Part of a small language model's weights: 2 heads of 64, 128M tokens.
Each number is 128 + 24 x the weight over its row's rms, rounded and kept within 0 to 255. Layers, rows and columns count from 0. Numbers have three digits each. The size before them is the row's rms in percent of the matrix's.

# layer 4 attention value, 128x128, rms 0.108, rows 113-127, columns 0-127
096:120116115172083153146066157084121142117148106129168124101142119138150109139112115121102118088115194114116144126130139151121135162140148148139094124112157115137144093128088089121141116141161184152095105083130151155140120148144109166139138076171100129142183105122157141101137124141128143137136120099088137110130112098139097104094138108111133158121104126087148145153125149128095119125112
100:143124157104131152188154107155134113107108115126131127149127074135096128122095130100124140149088101121125118128165117149153176096121108129126151125139128158143182115098174140143129102123136094130169152117133113142115122082156122097130126089160139121103108111098147159119130090087128129130159132161076130149172147123136119145138115105117096169132143172116093106095158146082127157164118
099:131161152123143141162123154156113144129091085112130102166123106159148108121153088127131153146120117085121124085165126093160103148134103097103096157086157104140146115098100105128137134153087123124118115140127102128100129132109149108116119108144102119166125120103084130116121088125143166123155127145184150133141080133163112134172165131107125131109146112178133075124141171145106114172112
100:110117160156174116119181112089152142173154083138123196137154153106158114119124082105146125112114112124181137111094147119116066169153162139137160096105149162125126147115123139169126098135113132138125124128153113106147102115131119115097127150117134103151130147105123111121125124104109145119156098128137142107135136113082122161180127128144129134105159124092085168104122177125150121143115
091:150077162120148137118118165157119139107114135134159132167083148124110181145135139126121130109133130117175112120153168140088120116097165143096155120170120125100140110098136080208157135163121136150099181093128137128106138102129166143149127109172136127158133173158128120100152113127115134130135144125122078121099126114143121113140133090114139135147096131111139171112116088119121110096135
092:135122186135083133158150136136101107138088123146154149116117133110149141097111105114115153128122154132155142147106125126082045166137177128132129174103122125146133094095148123126120097097170172127133132122143104174083124120128131124112138104123151108159101144092119095104146169144125148153137144120093132143115082165130150106143116093167142121099126148143086142132124135145145130149088
086:142112143183132149153156082127152121108130102156118174098109100133176127111147161151124127142090100143159085119154108171114126098136156113123169115160136126120120177095107115149126120095098119141150114101183129136157109137107141161160145101125122162132083133138138159110114129150127088141144117099105140118136173146097139107124163139142099140146134138125118122105082130126127074084097
118:140115126132114139124111097113070116136124150148108137136138116098095110105138111145135124087126085147149105133113138123175109116126133130157120114148137117129190141141148136107121122117118154128142104161118117129112127099111138124129126128174126079150081135143204104138088138145126176119140101165111096111164069123090144105114105183139141170169121137153118077146139154117123110131168
103:123113105122146107120154130115135141158140177112131098177097094127089121138162108111135180144112138093111119128105155155158116131160119117158146121184150126123123084173084150098164122106186128130171144160127117180112165135111119121129080180113169147137144131120150086151133117129155096144135135124148120096124106138120132173147136158106120152088108122132099146132128136117149141114108
097:116112142112117098165137140134113178121155130185158127128163122147147129152130158142113111141126108137071106125158137104112103133141129091160172125121135101136148113155112156102064155145147117144143125061078094154088124124120131092081153130159140171112126116118138128157119138135152090161099110145121146148105107143135119148146097155148107156151134123148156136152127083118173138138122
100:145161154126132114097125161147141128122150101126136116123100122110131124153161104095135110098138093080138109097128181136064120086123103103113167094126178138176182124132108122122129157129109126135123140177115119135112174135108141153159086101108154118125084095098159114110110101117095114148134151140144105122070102134129112159126133120154110126123109165129149097094103160140123111128121
098:171183121136102110143098142143132107109151089148123130132149100134104140145153161151181153140111123159096128152160163139169100106158129099164106087158126135100101096140135092120128153118139108129156106145148097131130128112104163123103095124117114111128131186116142093142176120148121096117129112135121059133140121138105117136173157140133102121160117083140141109101106160120144123077121
093:156102161123125147111157105102125148122135151139081122139116119084132112126128160124133134155148097123103101156172130112121110174123164145146101130136147143121141136115146154143154144120157172147109166088111120117146128162122084137128116102116116154114146065154156124090128127110110097120121113111123109112129115107085099136114094119119093180125117125166143222114105103107107096144098
092:146134119087176066148121098138096102123130115092124104103122144131133119114146129115130128125126173134118087148114137096086118096096099150114141120186115117112116152147134133119148114158137123119108113144137141154123145126131122169178176141120135118141101104105133092114119122125132122147113141149137113135112125165084113155140128078134180124186132191149114181151148117137078140145087
100:135114147134145139138205154147140080119115083086108174120139143161141107153146153105102170123095109114107117134137163118119113148135112107138131128126181096109091111141090113149171155106128114100102137112145113135125131184111114154119138132109128131134137120150117139119102161119126100122156105092114109129184137139077085139157138133146139100120103107112105096152114129137146099153068
# layer 4 attention output (transposed), 128x128, rms 0.235, rows 113-127, columns 0-127
101:103155170141158109131157125154141121137140174152102118149161115146097122099134120109128123109138118150150098158071137156141141100120107115099139108142142150148133178160157163177137122139149129095096153177117130141126140142089129101109104130080135161126092105149135123129157130115129120071091119129155101130128123169121177155165138077101118124142133123140107172117104127094153126119169
099:094133118135120142090099139125124109092201143172136132164087159119117123143137139129158164134129136107070155097123111143120122111150157149129078116127099104143106107127081170107157163146131139133111111111133128141128148160143147170101144150139107162153111176112114148125119125147186157172150094071149113140124131102125116126144095127107169127136131151137112105140170124143133128123156
101:131137115100119111117139129107132083109127135135146140104143129076137143129094151116171128135131153112090147178108138139135146139113122118166144126159109127098103134145158128131107122079124128122161105095174137102133121131150119176135141133162116142151119121138132130152113145140153089165078119077119084115143150139104145115076114170140105151149139149078114169144071108119154167070131
106:132134125127116149174089133131117124072143136134146100101103144117108117101120159146123109071100114114087112083125097078142169108126119107123122163125111132097132113177124101132121152136114094085151105113091147132106157119129118126118111164113076150092151081124099114114114130153147110164126171144078113135138101090128132096088121114124109098137093114141153152151124110156118105136092
092:103163126086140130111096115172159128156129130130127136174155126148090159141146141158122134123122136138116123112081123117123130149133137139102113131131123130176129146152133161093097111119195127124118143136119074087185112127106117133083119086117142165099089155132132121117128168148122122091108134139108190062141109129116115123092084129126134161109148123168148114123127164132136118142097
095:105161118119142154148114149172158155125156106124160163142121144147101090160123126175124091133138117157103118113102141114151155139121088126104127074143139098123109186157127131135061135176121113103136104108137126104163136147077124137099061140111113158085145134137132121166135121161142087124112140149119127142132135144102098109125126128094080138152126147116162113136102121117112130117168
092:101136137109098131157111129093154107150135144115112097110158125137124144137139098158122119131151124097115140159119115099100114095104133156110060135095134120102127109146148106112110098117127129089091136162127103143108092122139148085087117162148107104098163118113142086126163159117178138150123151141136135116117054072123132093120091110080149111123124129158096114105169159129117129148130
123:131131155097109114113113128121151122115129125133128121140110126118132115117108143141112121169121140149121162124133160103115185153167101121107130093127102119122078130090081073090108138140142113110124147094142193108081137144129104127101153089158111160135165108108108145151161123112152118147158166103124144131104144142131083104167134085152119119071154132092101163120138113136086106109105
100:095118145132104144088142132126141120156088105151148141123112203123105122104145129116110126118153144133125124088159140166122179158088096102143137146107128083101136112108140123122082139174114146159116114081109145082141087124088134159150154122153141116108117100130124123144133113142111153127125095165084137143105189136162105088104133108135121119163181129136124101116112134127152120156145
088:140152153161136107067115136135108122151121126136122093126116140138117098129078142155098126096130153151097133127098126128142108122115109181142116144162110141123095104129124114114141074147104093127110158183155133171113144143106105135127081091121183129171125101125128134121109082141162129150165105115110103169103126135101094139101114137137147131096110147084115093093106156086127107120148
106:118115109106116141149109123084142115152143170151109098115140138117107165114072164169137190102161132118107120143081107144159148162132149110124144144119125150157134161151145098108102126127124113110105141079141109103194099143143074130094130156167116141084118186117133116147153113142121126160127113111126132100134170151119126147126147153101114146100100126170112149129116127150140137157142
091:077130133118131132079148114117105093163117149164136137091133158113114106134166167140087106154162179139141177132144132147121097137097123124113179169132145160122117084109128117113132070154098157124099146099145141139117156103108134082122134159154115158127137131145106143165149160116142173116139135150152153120120138118157098096106120112140188140120157152130126107159112135164122110125132
093:117145109152173149110079124170117125133118125132132124150150113144125165101108137111101140145155110176137143081069145151095142084117097139086095123109142114125097167124148136088139111134157111136110088147144144135114147110100144117145124176138139069102127130124127109124111158124124161135137147167089142145135093106139143121141122156149146125126120057141130079154118141135145126190130
094:088107117139134138102137132130138190147152171105140130138131144145105123174132140100115109153150078139141100111149117098144136176169133181131130110129119124078109133126161115094099150140132147146099124117133083123155119122199122134121107123167100090130136142137128143139168126138112114138184160112123126097156082129177121117120127166119113144113149132118153099125101093095167116143146
106:099094083137120122146094139176109159149115134135132105121163123100126137087148107157135103126171105159124089158143128152116145115081119126118158129132122161095128125156133136135075075151105123128173123121122110128145110088153149128114118171135082121153144100122136143156156097138153137145115094165104127179139065127143136095088157142100136131111172129175117134130113121104144142126142
# layer 4 MLP up, 512x128, rms 0.205, rows 0-39, columns 0-127
101:150114115148103155127099113090129111049130101141108133137140144112100123134116148159066090111149102123140162166130112166107131177179116137114116151170125152117174072158148107165107137141150151149136117170094114145088123125154118131128160100140115141142095139139145124142119124168140115157110129108149098116122113169103155133118114117128142112114160119142123171121145120115138093082129
095:147176174117130082108168112142112122163109125144131146096132125156149124122138157151110122104095167130174104179123106130139165127147124119128133136109126103153128126134123095138158130149108159140159122151105140105062149150103106076132149114137149161130103145101133133119132172151103070123112113102152110143139164084124070132128169090124112104149093124141099127108148133120152128165145
094:155152123131145116096086114130148137151141098096150129119142101106130127112079147150139106096129165144104164140117145113144182179111157130146137106160122110132113147146125112114137117131196097116193111112144099140095142104107103138142124095130165167119126145075138143120104150172129117143141155148105132141151167173115114120066102132161125169124143113101149113124121116133141089132116
087:099117144135162118120062133145089150140139166123126132126130111128119123126161113076134099102160117120143120140117091068125179110135143122083157083067136103129099098147130122096147135134115117133142128133152121117130150117145152109091117153139106124149195137154111148088140168128097114130132137136165135136131101134123155162122118111104116164105121149176136124124158123164124127066095
101:109128142151154129145128160124138143173134137117124132138115155152119105113137122119091129142155143114106147107138140153097111153133092112074105145102122132150164132109093083125138096139112102123113113103151117132088147141130126119175169132088163189128139103063140143156118110094133178137122170087133129111116110121156153073121129113151141106084129139115109086150170117174121106108106
100:077090113116173173104100147123149130139152100098137095117139106103093133156101137128116119144091117103139111124073113111172147089166092106118117154152136130116115129159170131094114180101137107132141128150120111132119107121168085114110118143124135096158128127149132120171141155083093097128085142128103139143125147144132138155107140131155090116137088113135156075134136103095104119139101
085:142107126150120135153127134121103129152105198161167133080163150129127131128077096146104144138135147112155155058123113113129086140157133118111102141115116109094096127133126095127145127096130098150140163152110090136117117128114164117084125114089151157141111143093113114117119131163139076119117099108119151114151173078109106127138100149148151127119130164182141164114116129107109102143127
095:138137122088114109080142125126169087155118126150130070146109142151137129126160185158091159124112099140097103092146162081116142153127150123137112131133101152121080120150104128146119132081153156151116107133112122112151118148104145181108101115112118152125156144091108138126169175099163098113103124051114127117140126120127122153111087142138113116119122141101151127101148125144109127097138
093:152159167136135127075093112122108150157121118108132145127104115142142099101156173126099145112168150136148120110179117117092118133088152112139129109135131183115130148105115133141128157114154138091126121181159116137114139091150096105164091158144123122120127151115111148151119126120139133132152140113108116112118143068125127169125130175144150178146080105103095143146149095082138109171150
094:097095138133137147131137159120114110150178157122132147140114127162122120085164147155140162122113083080140121130166068158103118160134128142141131144084100140155120142150102173137138133117117089130086154133137139144125108149146110111103071095138102149135123175143137099120134147118095112141111123118164122147144137155153114141131131131141180196113135088173112168145113153145111115110124
148:142114175117122158143112150126141147088071136105139137135140138128134110108109154100166128165091102137126118110120088130131114092122127198089133117060126150157134135093115140139095090150162123135142136154153140129133067110163145129156130073107121112126150114127139143092140116131136108135156173089118147120144139140165134139156114081124127177129120108142164131128158170135131128109112
086:139111148117146143109176164109104137151139111137083190119118135114126104088128139133120094170124133138107094177123081137131109142105110135140102132163162093096132122098117109166128096153110096158136107150111141111118179133140158151158132105132127116104128117121112112142104117091086159098095162117144169130095136143130103162079161100135121139159154160149149148151122138091152104108138
086:112120100127147096147130113113103137146099127172128125145166122126154152142119144103162155114139141120165134144161137161160066178122097123094153147112144149133143105086118109152111115127140123164144135123083122117140133066142095136098172111133166118167137078120099127144162131113133143095143139144146134136091171146091105099160089125137165106111104112155120121178106155127107135109150
103:111158129143139105190139098169115156084155150114165142099130084126106158126115141123118114151152107146124103091180132147153130114106109092135132144103152113128078160151137128131091114107126174160098115129152154200124095115124123130132121160185119106097120150159134136112139117109135122157123119150140131117110136170150150100075127148144122120112132127106108102170143129075136120135113
097:087141104154148137093081138134130145063150107162117122151111102124096117103132154121130147108122083140134097131116125127123143134123165083107152125138150166110131150140167142101112059154129151097116123116107158089162167107154138112093165126167107127165142154098145113150131121146124112119098122085094141150126148142159111114109183143115178115122148127111096154129108138152126132105109
101:147091133090135091122161113166159139108147131097118128153126117159116157146136112105094135081112129126108143125185134136129100137160118143142087120126135082144129154125111145149148163103133149124116174113140122134139130153120090130129149153124139136127174167111146145150118147120103118159113083106111109085132143114087162169146109169107130109082104115077145144145085195117149108113114
099:155143133128120178139123110115130105124087135165116119114137128166122090083129123119135111196096118124152128120121112150124132143129137127132101135132132157130132093097140091126137128130151113145173095179101141109113137126150118087131116085180148170096123109123130117122121124137164087112136157084152144146118122157162147160105183112133089122143142117174154100109166130151187137089126
098:130120149121171103117106171086117119125137123159111108164137105161139134092127109105154114070097108140137126128150176175161106135145147147137148199077157097125134132145088149085130117163144110140169095144149109118168084120141127076136146138131136137105132093140101149129106145162136133155136145129091117117121101143139147132097101152148128155165112117120155143153152104122143133156142
080:133090115117132132107099137135143107100105085162115158113134122094119153132083150104123153128202139120148174118103162097115133124090140144156121158127165113122133125148151084136142087093087143163094115100134146120120111103126126114129146123112179181126092139158146127125122137170095158150147095135126146119128184130124111127115165163131119169121140101153120118150137139107140143151175
106:113154141134129081146148106126113190097124097124123173092149126090113116162106130089118145135107113167143154079135110116100165147114147189126127145067127133146152140149117145122127088102171128131161126103140126126121150140189136089140124129138132105154114139172110125085156125160140104141130110144147119122143171129135118119126128168173159104117118123147138129154110120180113122145097
104:133097145130143134140105133137162098154175100135154093122108102145106104101148116134073157108176146114159121166134141156133111124149105109162096133110135136121123147134133131151128147113110093110115115129123148109114134123126099159097096116116165122129148130098113105115138188143112121143053170094139118095160136125156153139102114076131172139162153084070110124099147135098138114115129
112:151130113142115062156151160121121154150100118131122125147133115111105105146164102045137150131130077108124120122157126122111080119137111084152139120159123109143153155123177130115097135094111161120124123172109124158157163123126103115130144174128135112142136160117134089116116133086130139174130153115144118104140121113151093135100139114178074120110140094139145100094140121117107097154115
130:144176130109138127112104139162113133131118094136085091127158147127106115107146133138164090079118176099113159111097109153122103124103099141145133114106065095126151173146120144118153121132117140076143105137088153115107117120096145143129148116133155115114132115125112145113103123177108120133133119142126135141117140165098140163136099161081133123199124114171156104089108121135124162171131
097:164106116136130142111125131122141099139121156129129134183134124125097149116130130132158135154137088106119101137119122089093096094142111145106141103127138185146165110089091123163104141114108116130122119139145117096108138080168167192150158127101083141183130089120118143075124109146138146118155127137124157115136127156123110076113115135166118091181122129119141119167141105098141139095127
086:136126117132123141138086139122175102146118160149117142093135110119120130105071119106147113155107165118130151169137126094128112147105099105161137133135129137148141124089100132154118094111117126159142164111127123107126130116115134182108183143144126147114140140153106114111145123111163128180100132132134141086149124112122144114150116167149169180141054087099096095134097136146119162070131
103:119113152113127113107111104176126145138150133095132090122133111121177123145128158058121108080122122135130116128133107112126141121125102102096146130136158107140133109102154180090133118077138135112136129111145135143153125141116134166162103150158118096114126097131158156089161151113116128140148144135129205092105142127180148083153168151116145164108120139106108107141090146148123157090138
102:127153142098120131136122150133152165132149126146157180146132107100109123146126158129098095168146121056179054146115112142135090138116100112122114119125107163131136129125127120159097150149138114166162084159143126123111118139131109115183148146132105143142162117118132100090146106120162080112167140103153106114138153124127165121126149124144152122143120100103115095088094133141101130087144
109:157115121138159121162127117128077148080093129131149125135118127119084175116166123161158098120165111118118138087105121135086160162147141190127102133133123116109144100093115131125104097159145120144151135117120128085106165100199121090133140112152166110133132107111122148103104130121104131187126102131113110144164103150126138135134130170134145119125109098117133141156181136092129123112098
093:136115150090103135177154142150163160174133101112105144104176134116117135158131100142175141119134126142132083122101141115108119106181117110162098127099123131107124130159170140098121101131079129140124131151099141135156133086078135125116143127129163137125139127131141130138094091108116041091158140095122154117147119125139179130115157126112151113108118122137102133128079152084123122132122
104:134109149068102101169137141084126139143099110155142115141100119143089148143141118117098153097139149131180166137143099130136080128095154130132110132150121136166139169112143158118130147117114104169109115137137159171137171083170157140143118103127130103161104134135145098152102102083159159127146146120139138129108078160112127148121136157097147089101122103099087127104132130138167113145128
093:115103104110139134147179188074116146169105107137133167149151096135114159142166132097157113163145105130115151154159166111137125105128082134145144183130120086121140121117121125114136113131155137164161107111139115073126128137089114103124125148164164096131135128127163131125098128117135164126117098103127134127167099147147151077110083137096133160156124176144159130137150140130129118105126
102:148120112136154129097093150148117102134124120124119123103097102086123148137081125110122130133167147118115120130118145140073092168169136142092149159183107116173116175156125136129163110104113173152148160111072121150123151108147132135101118138155132137136101143119099111137060135155115131122178101114149135127071142118112143156165107130094146110132132095110119159144132144166142108114119
092:154167155156139118092162128098076142139131158127149102136124135096104133156156125095152157117147116162166113086138141131134113106149103110115121176098126162152167141113139140129144089117147132130136111117079181129144145135116127130108088129105126092147095137147081160192151104120128116148132154121156130097134134116145116135129112120125126094104062145073156094102136111115148141153130
100:102123146159095135149119107109160134147138130101117142104156124148125123162138123099089135135187150153153142096113138108145120111129127126123111156114148161115159096135154128140163074129101175110136086124092126109134118109128130128141140186159112130168176162148133156128139141110147110177094141170135091090116139120158128116108137125143095112088144111131079124171137068124112164113141
102:134178144118128136127121168123114105125158123103127109109127151109149136181102153132107159104112138179157144091132134155139107118156125157081111088116134112053158120137167142111097156170122095104124113141106151089136128121145168177099098095152094090110151126152122123139116140109167134155139122145144119134153097132153101127103098114133155134092089133124163140106136148118132101151160
107:142146092106186100159107111123153112155148116111110119152134087116108127128133113110110125086138189115130130086125173158132129151083098145148120169130151126121133159177108105132132110142112115147140161160138147164126140126091141104160156183126108125143122131151125066131122107105114166133152136134102135114117150122125149128079095145104191121136096157105115110126121134134111148098085
112:137185161105111177092116141152100070098167132163126108130140115152111103154161111096071111101129107090128113128141133131155137120109092149122125136140130143108153132126117130129106120177138123136154130108103180135089155105119175090105131114155148123111098120139078153107102150129105126128127143151151133084108135115084103131154180115104105132108113113170097130145087124139123128117143
133:183148165103136173087129118097115088099087121134187144130151107171148152121134163130063161129164132159155112137127092133130098173118135135149140108163132111111138171141140149159132114140114131105148105139124122160121090139125131136149105112145100139096080140134096137104118148163105103082153067146089135093165130138134122125119142143106131111147139105138151113129136149125114127145129
090:135123091167147161142133137147112150093116111095101095125124133099147157111114087164160110121115107137113100122123112140122121152162114125175124164154117117094105124135106125083106107101066145132129139092132087106135147117095135140139188153131150107143134117123120103122148128187149120134098134155128099115161129119109102125083120116106140127135100139132107182100121115082156092094185
103:127161131131157102112093099168099114154134137153191118143109148109165153145138078074136114150146099140136128068112170140079094121136116117104143102130118115156130120079159145112119148140170145145133118117108144125135128131128157126160097162113139083109152135115125113141112143085126124135171138151123124102131113103158164134113150123143114092123154039148143130134121134132113106117141
# layer 4 MLP down (transposed), 512x128, rms 0.196, rows 0-38, columns 0-127
098:150145141165109122149152109118160135137119142138148118123100144146129138133132074122159124123122159113146178133103144162135113099196103146118112158138159120141127152119150099132093123132112114133136138116140098161151127182130134107152106118066095142133164180168174141088120100136148183110152163178096120134156149113127150098178130134110094143115139109154119132123145131112158142148141
095:153153119163112096191121134125128128132137085129130092104135119141124115148130135103140124124118093156127125145132099148146112123146091081114176107134086144158145104163074154129076159146161167107138134139119119189104133161152130123157112098133147150115155107122137154120103108115109143124138109155159095107183155119147119144152088092131148126079123144113133153140135153142126079104104
086:133123134156141125105086128143163149082096115146172127110095116139087111142107139126148117108086141142086122108118138155152117200150135159094136141125131143140146110086145110142104140149143137086131138102167147102108123156091110089139150100144129134131131133141126139123095138183149166159160123133062141138120158131159107125089117165141132172135152126111131110137143137149141166118076
085:140080119109147131140129143123130138163090142095144148152160163103149108145162062105095120128139176099125137112126121169128121100105126166157118128101114104109160103124122145099134160115118070098124122086091099119111149142103130118173156108131175101130138161127159157115147148152154120160128127102159170138128122124167121124139168117137158170136151121082140113128136129119144137088096
087:116143080132131194114159128141109119102150138148106131123097121153186140114146146137133187067109148113099149074115125088123129118160150094164117162120132104118118153135132118133166092118111137175141131159151100096120117144109148109121164123103113150114122142152138115134114106117133130117132153170106132125124089116137101106139117167141150145114150127167153115147150192157170128153147
097:106137085083109090147146130141133162132059134111139108141144152138123156102156113163108158112126164131137122136146140106096126102150118126091121105153162126118077142089157125165170131129128123131087129112162124160113137145089128125128128116120124126105084131127106089123119130113148143078121121143147121150121140119145115114116110181107093123103080143129114120148216135095146100132094
084:088161132143129139080094125124185153117142148140085115181111091147087167131145139101133143143127090122126124153121110140154146114115133085125143096150151134137173114105162155126147117105141120150092129126132144132171165115093110141120146092169133125069119083135149104096120152110115121153151115110137106145097138118149178116135093126113148120126093102099088095137118118152131162152154
090:129114192117107138149180148108099153158087191137155143144127123133156123129112089140149116097131158126064110126109130115108140114157139121110108123155154140140109096086139118103167150142106081107133125151163127131109152144152146091147137183137113152087129104117162115115112143121109135102117122128152162148178139123139117149163117087099124141102129183150137137116122143151122121089112
088:166111167127125135098137166139124089140154157124070116167151154110112099137134098108133081152123087094129156135124098146134118132142134156119091155124175163097112092132111083109157116121109161063157125124139126120113153129130114148135155167106146142101150091140144100147128133123163124130128138132151119179092174120131161145162110107131132138145134134120161116141087180128135138136093
097:116126104142121142132094145151140116164131128160144105157125073147153131149122171143160117128165115132118119134108129119088085113138106076155115077156105124143133090124143152101100147124125112108078172115162115136123132116152139109121165123099119113094059147082138167100114139129122170129119119102128106145128137138148166099115147129087102093103161142141101134140162094118098092155131
151:136121128128104110166116113154121151121153119119123140096103097090164105144126118119082112142158149114104150143110151151109132153099152093157136084154155121154120123137074144162116136136122103127150118168102120118105159136135171140128142071122116079088125145146093126161133135127173142143100137116176101133159127196116100067152130154124113117146137134138104126114122175101124088119134
087:123155089104165082107154120190140156125111093131148137101149122145169093135116151132120123124126147104109087145105110146128116125073164138131153106134116142145066091100081128167083134138132124085108104129101182084146108089128116080134130125131131119180158108118121109139144120102162135110125094150125119131130127108124108130091128104121105150107141160115150122138144092126126159136105
083:123159114137174084148076102138150155078139146086114136113126145089121142105181138120139106152169097124124114109103127106116136127125120133134120079124190128172125119142150149142098109144155157126120155088147132112125131146145124158148079158112114105131164158121142129109125122124109109146183083116095101118094129142169134115108145132147130142128094137107117062116129099137123162119103
093:124097118097134124151128123137116093099105158146169163129129130103130114124120138128112085184150108122103158155106084163127088104136095095113151145127121151173139085137096097138150116099125084075115180094145092151169121128140134112150126124113100134108112149099141123100133102132122109116113128124151147135133134084146132148155100159091093115079161139136126108106144121088112100088147
101:112132130078128108147159118125122132163157157148117147112165124134110170127140106138117094117161159113093087141138118151087146076142146113123100144085150114111083133156111108121091116138144096098183159104108130125095139135122117125125106139108127144092149104134097116147143115117137185118109162092164134093160082145137143122091126096117128110166115116146137079127120136101137178164131
094:141144088127110088128168085110085127115117089139128139100120089129177131105116114108103161123131132122104142109110128124137165161100109159169126135145173104108119154155155113134138123116120136160143106124132118092172135115123154141086153171137133080121138136110129131143165106082125080109085122126124087076139142145116146144138126157161120147135084142154171172132122159133171114131140
093:081126150111149125126166133143134105127098128117104122078090138134148119103109156092106136066113129066123141168067130124107088111104151113156103133146174117105137160130103123137156115099130129161114118170144085099127161144152174129128132135137118112142105103110116127161110133137142141105095118129140134129132132146086159112103144116093153093109122128161133191134176117124131112097114
105:113110143108105118117119159160158149144138143091139108127085126080134117163116102155128145169128122086128163144126110141086091097110122087150111121167107140156108096117118128143127151122135151123044142156167168096126121154123138097116148132135101089146134154117102099136123134110137169117112151101184161106154124106118163109141112120127119123110130162141087124156139138166086126135160
084:159130154085144149109133129131142132147134158149146095134113148125099103141144085101187114165126108141131107118161138115128071169155117161105124084124152140139126102101101107126102126134125141084131163118101134148130110177129148119151092135071110131157132116117137132122137119166106097143162118137163090137146129132161136143159099115149098142132117146101128082136099139080087177094104
122:170129105129161119108117117086126186121111128110133136117123139109105107161138093135111135116150098055126113114125087152121155164116145108128156119141118091112080164133114145122103101127134121126134147105138143172171103146082150102125111149172148143147134111136109164123145151134133142126085163129103127132139110160144141170110114110144169154176132141092102140120145123187105163165118
101:121108149102140115125130140146120155123171133082129138146122124115092152109129146139099112169106096115113124157158120158146103106127077120110159189152130113101117097166121143159102139122136178140082137110147121098103124145184144073088101158115152138124083153097184119114126107125071112121119136113147156164138122116119126108127095097135116122084155129152128137122116130156119104111113
112:173130069110089125148119131081116146138137134108106149124134113121111114143145151108088166120096140147139129098110122085111142193133113117126136099144105096109129147142126168142083100099127090138126069111137128117124106132174113117113155147119121141128129101104154109097146117143155133109113158126142104132130135108123140104146153173123180105162068144139157118129110157095104087094101
129:118154143138116151114123146063153109129134119121133136122136148107085156122147106103179087098121148112108094103120117153102181114148173150088130147157149109127105101085122145081170159121133117123182135107104129142123132115150125162147111114127121138078113129151146139129142112124127116102151117176101145116150142101115103147138143121081115116157121124149107077087115111120108185088120
114:139152114117197149117093097117165118134104102146155146110128115118148107185143136119119091137136165155125102070095139120137131159145116093100116133116110112103150116156144132080115152078117121147139131128086117128136117117161134077144107112134144111126142128162134157105118138135120143136105142129116122138102187077134085155178127135111165110135109154129169088145094130132139120139176
090:135132132140123119100126150117112135171165104110098142153162153117114115090139150121122110113097136135144110126118118131140143153119170123166143133169099096164155131142166116117151125149146169101151108125141078096123110117140184142151070148137116135082096144116158095151140142151145130133132128138111086136112132080148123153102119124175145083138119132124147102123114107138048118079158
099:149166134153093182149170137108152103113103130123098082139128135110094125135102138113123160109083160140140147155133131147115145123128158156139120125120143129106176114148123096143108108122128142189164128132145117122145115084152157088133165106088167125130116164122154117069149122120123091161154189164085165124115120108125131150114120129127150145151152120131126138119133104132112140145186
102:106115137126144140174093132138129132145105127125151150138139128107125127161127151151119083119130140078109097156113156135109078119199107081140134184151129095157103135132112093147146096115078092166140111146132111168099110089147137106126098075115115106141134161138168121105115160134138166112112120129106143119151125155148150101179140120106147125122148145128129142092112107124139164095111
124:128124103096099118134098107149086109129108124147118144124122135146139130158175120086128136109156126153136110129134065135131111123116119135087173097102086170118173086141133131146135138117159156111111131152193118072129153132138125091139071144126149098121131126129132102112129161093137128127175132085127134135085145125137124118162148150123139102136136153165151163124136101135163168087100
094:119095114140127103103149126092175107125119127134117129156125159154097089113166136111131082125111142099122097123149116175128121101147150109122121193107123136136099095140084148116130109130102148078106123119178137116142112111142154140123122143149102153113134064153149132142117134168152124128088090062071095151124092146142152128124101098147112118145132128130132112164125119127089150107145
110:123108081154121127124142158123130112177106115165074102153079083131139145106130111113141169153101151139136155122141073164071133145141156110079105133156136123119132103118088068137137154115161126130129130125143136131111126137172125179140145109091136157147155125122130140136158179131130111136121149097094113117166122132127083120115134113146102102111144146133100097128093155113102141128154
089:116122145104118143109130105132131113109091164122119114146112158160126128126100068119110106125128093128168174148145126136132142121105157156103111114122150132163102090078128139101149117161182125121174116135158145118101143145088131131156101113131190079148152098150155136163151127172143107125132075156136123120165131140139120112134105128135159119126133136121154092159114184106092157121107
103:122107110130147083100130151135094113157114132140109180097125144116108123141147161157138136143095100138128115147149133187137165127137147127156148131121137136118165121091139183143172133154152145121109124133146075123125097136129133114118118155117069128115117066135065103157129117138147154159106102103156146148146137123176140122151153129123135162168152155110147127121114130085122092107082
093:123095133139139089125105171113159185085123070155120133163159136137160070140137118102119120161110135103116147155146116090135129069100137151135113169136111134130125128122140125091130146118179100124113133189134120139156128138182138160094108126120120125159116147107088127063113134157170164150132152114126150132098150113147125135139099138132131131134120122147144101104117148113102133145155
094:121159144132159114140140129140108089124158101127113181099127096095109153140113125139123147131132104114099085090104142105189130141116152113140111091135120153126107120166127144122178106120131084092134144072117108126130144160131115133155153138148117121097144175148086097183133157103143086137117105133144137139140104100122126109116104122146099135158106130182124070085135112106141146125155
104:147103137182094123141151125131131117138111166121081119092130164152113137120146106113125113092106150128112145141184094138120113110149156161126131116122117163115112124153074163122074145151135094136112127163128144141135132140121133185104149155129156137137128107139161139106119134144121119131084090151075143115122153139156100133115065138074092168133162148136140113107116165104147117118096
099:090120121151126130128151113107106086154109111140110191121141142155102106106141071126090117128135100142122100087151190114152182123124138118163134161168133094153138103157166161108099117129107142135102132143124144128101162147166098155112118138142144162139120117111139120130051122141117134132099140110129162128103148167116116142108111146118114107094086117122133118150130125086115122118173
102:109136154083114140102158169156112115123146126102151137120113084114153091165097120122094130131154092135151168135150083161146166147104130154126146088089155151114105104142108151127148094157141090081114140126114116121125186165141144130108146121162098137110142101104094116121117092099110112104133144103156099124123110149119133120150169160135149159134086141124106098147098138123095169130146
136:160123140122125165111107127141137083155126176123149097145111090106151130118146113126124145117134140107126138129147113112157116109152114093167154125127094127199143126142109157188077119106138134150164118148125150124147152126159143126105163127127119125143096128134108076139111102146090126140140108144163112141138130134115119195204100163132080159101130129124098116161145112128157097130139
093:135157154103083101159118124114126081151155112139125155090148112156141105126147096078099134143183118151160126096112155086131107143107142122119118114115172111135143174155111132148149127150146126133095106131172145140132122095130161133162080163114137117121150080120081143120145104088114109127108143100145075125101142150159131147122123183104136136134099100109133103149109139140111150160103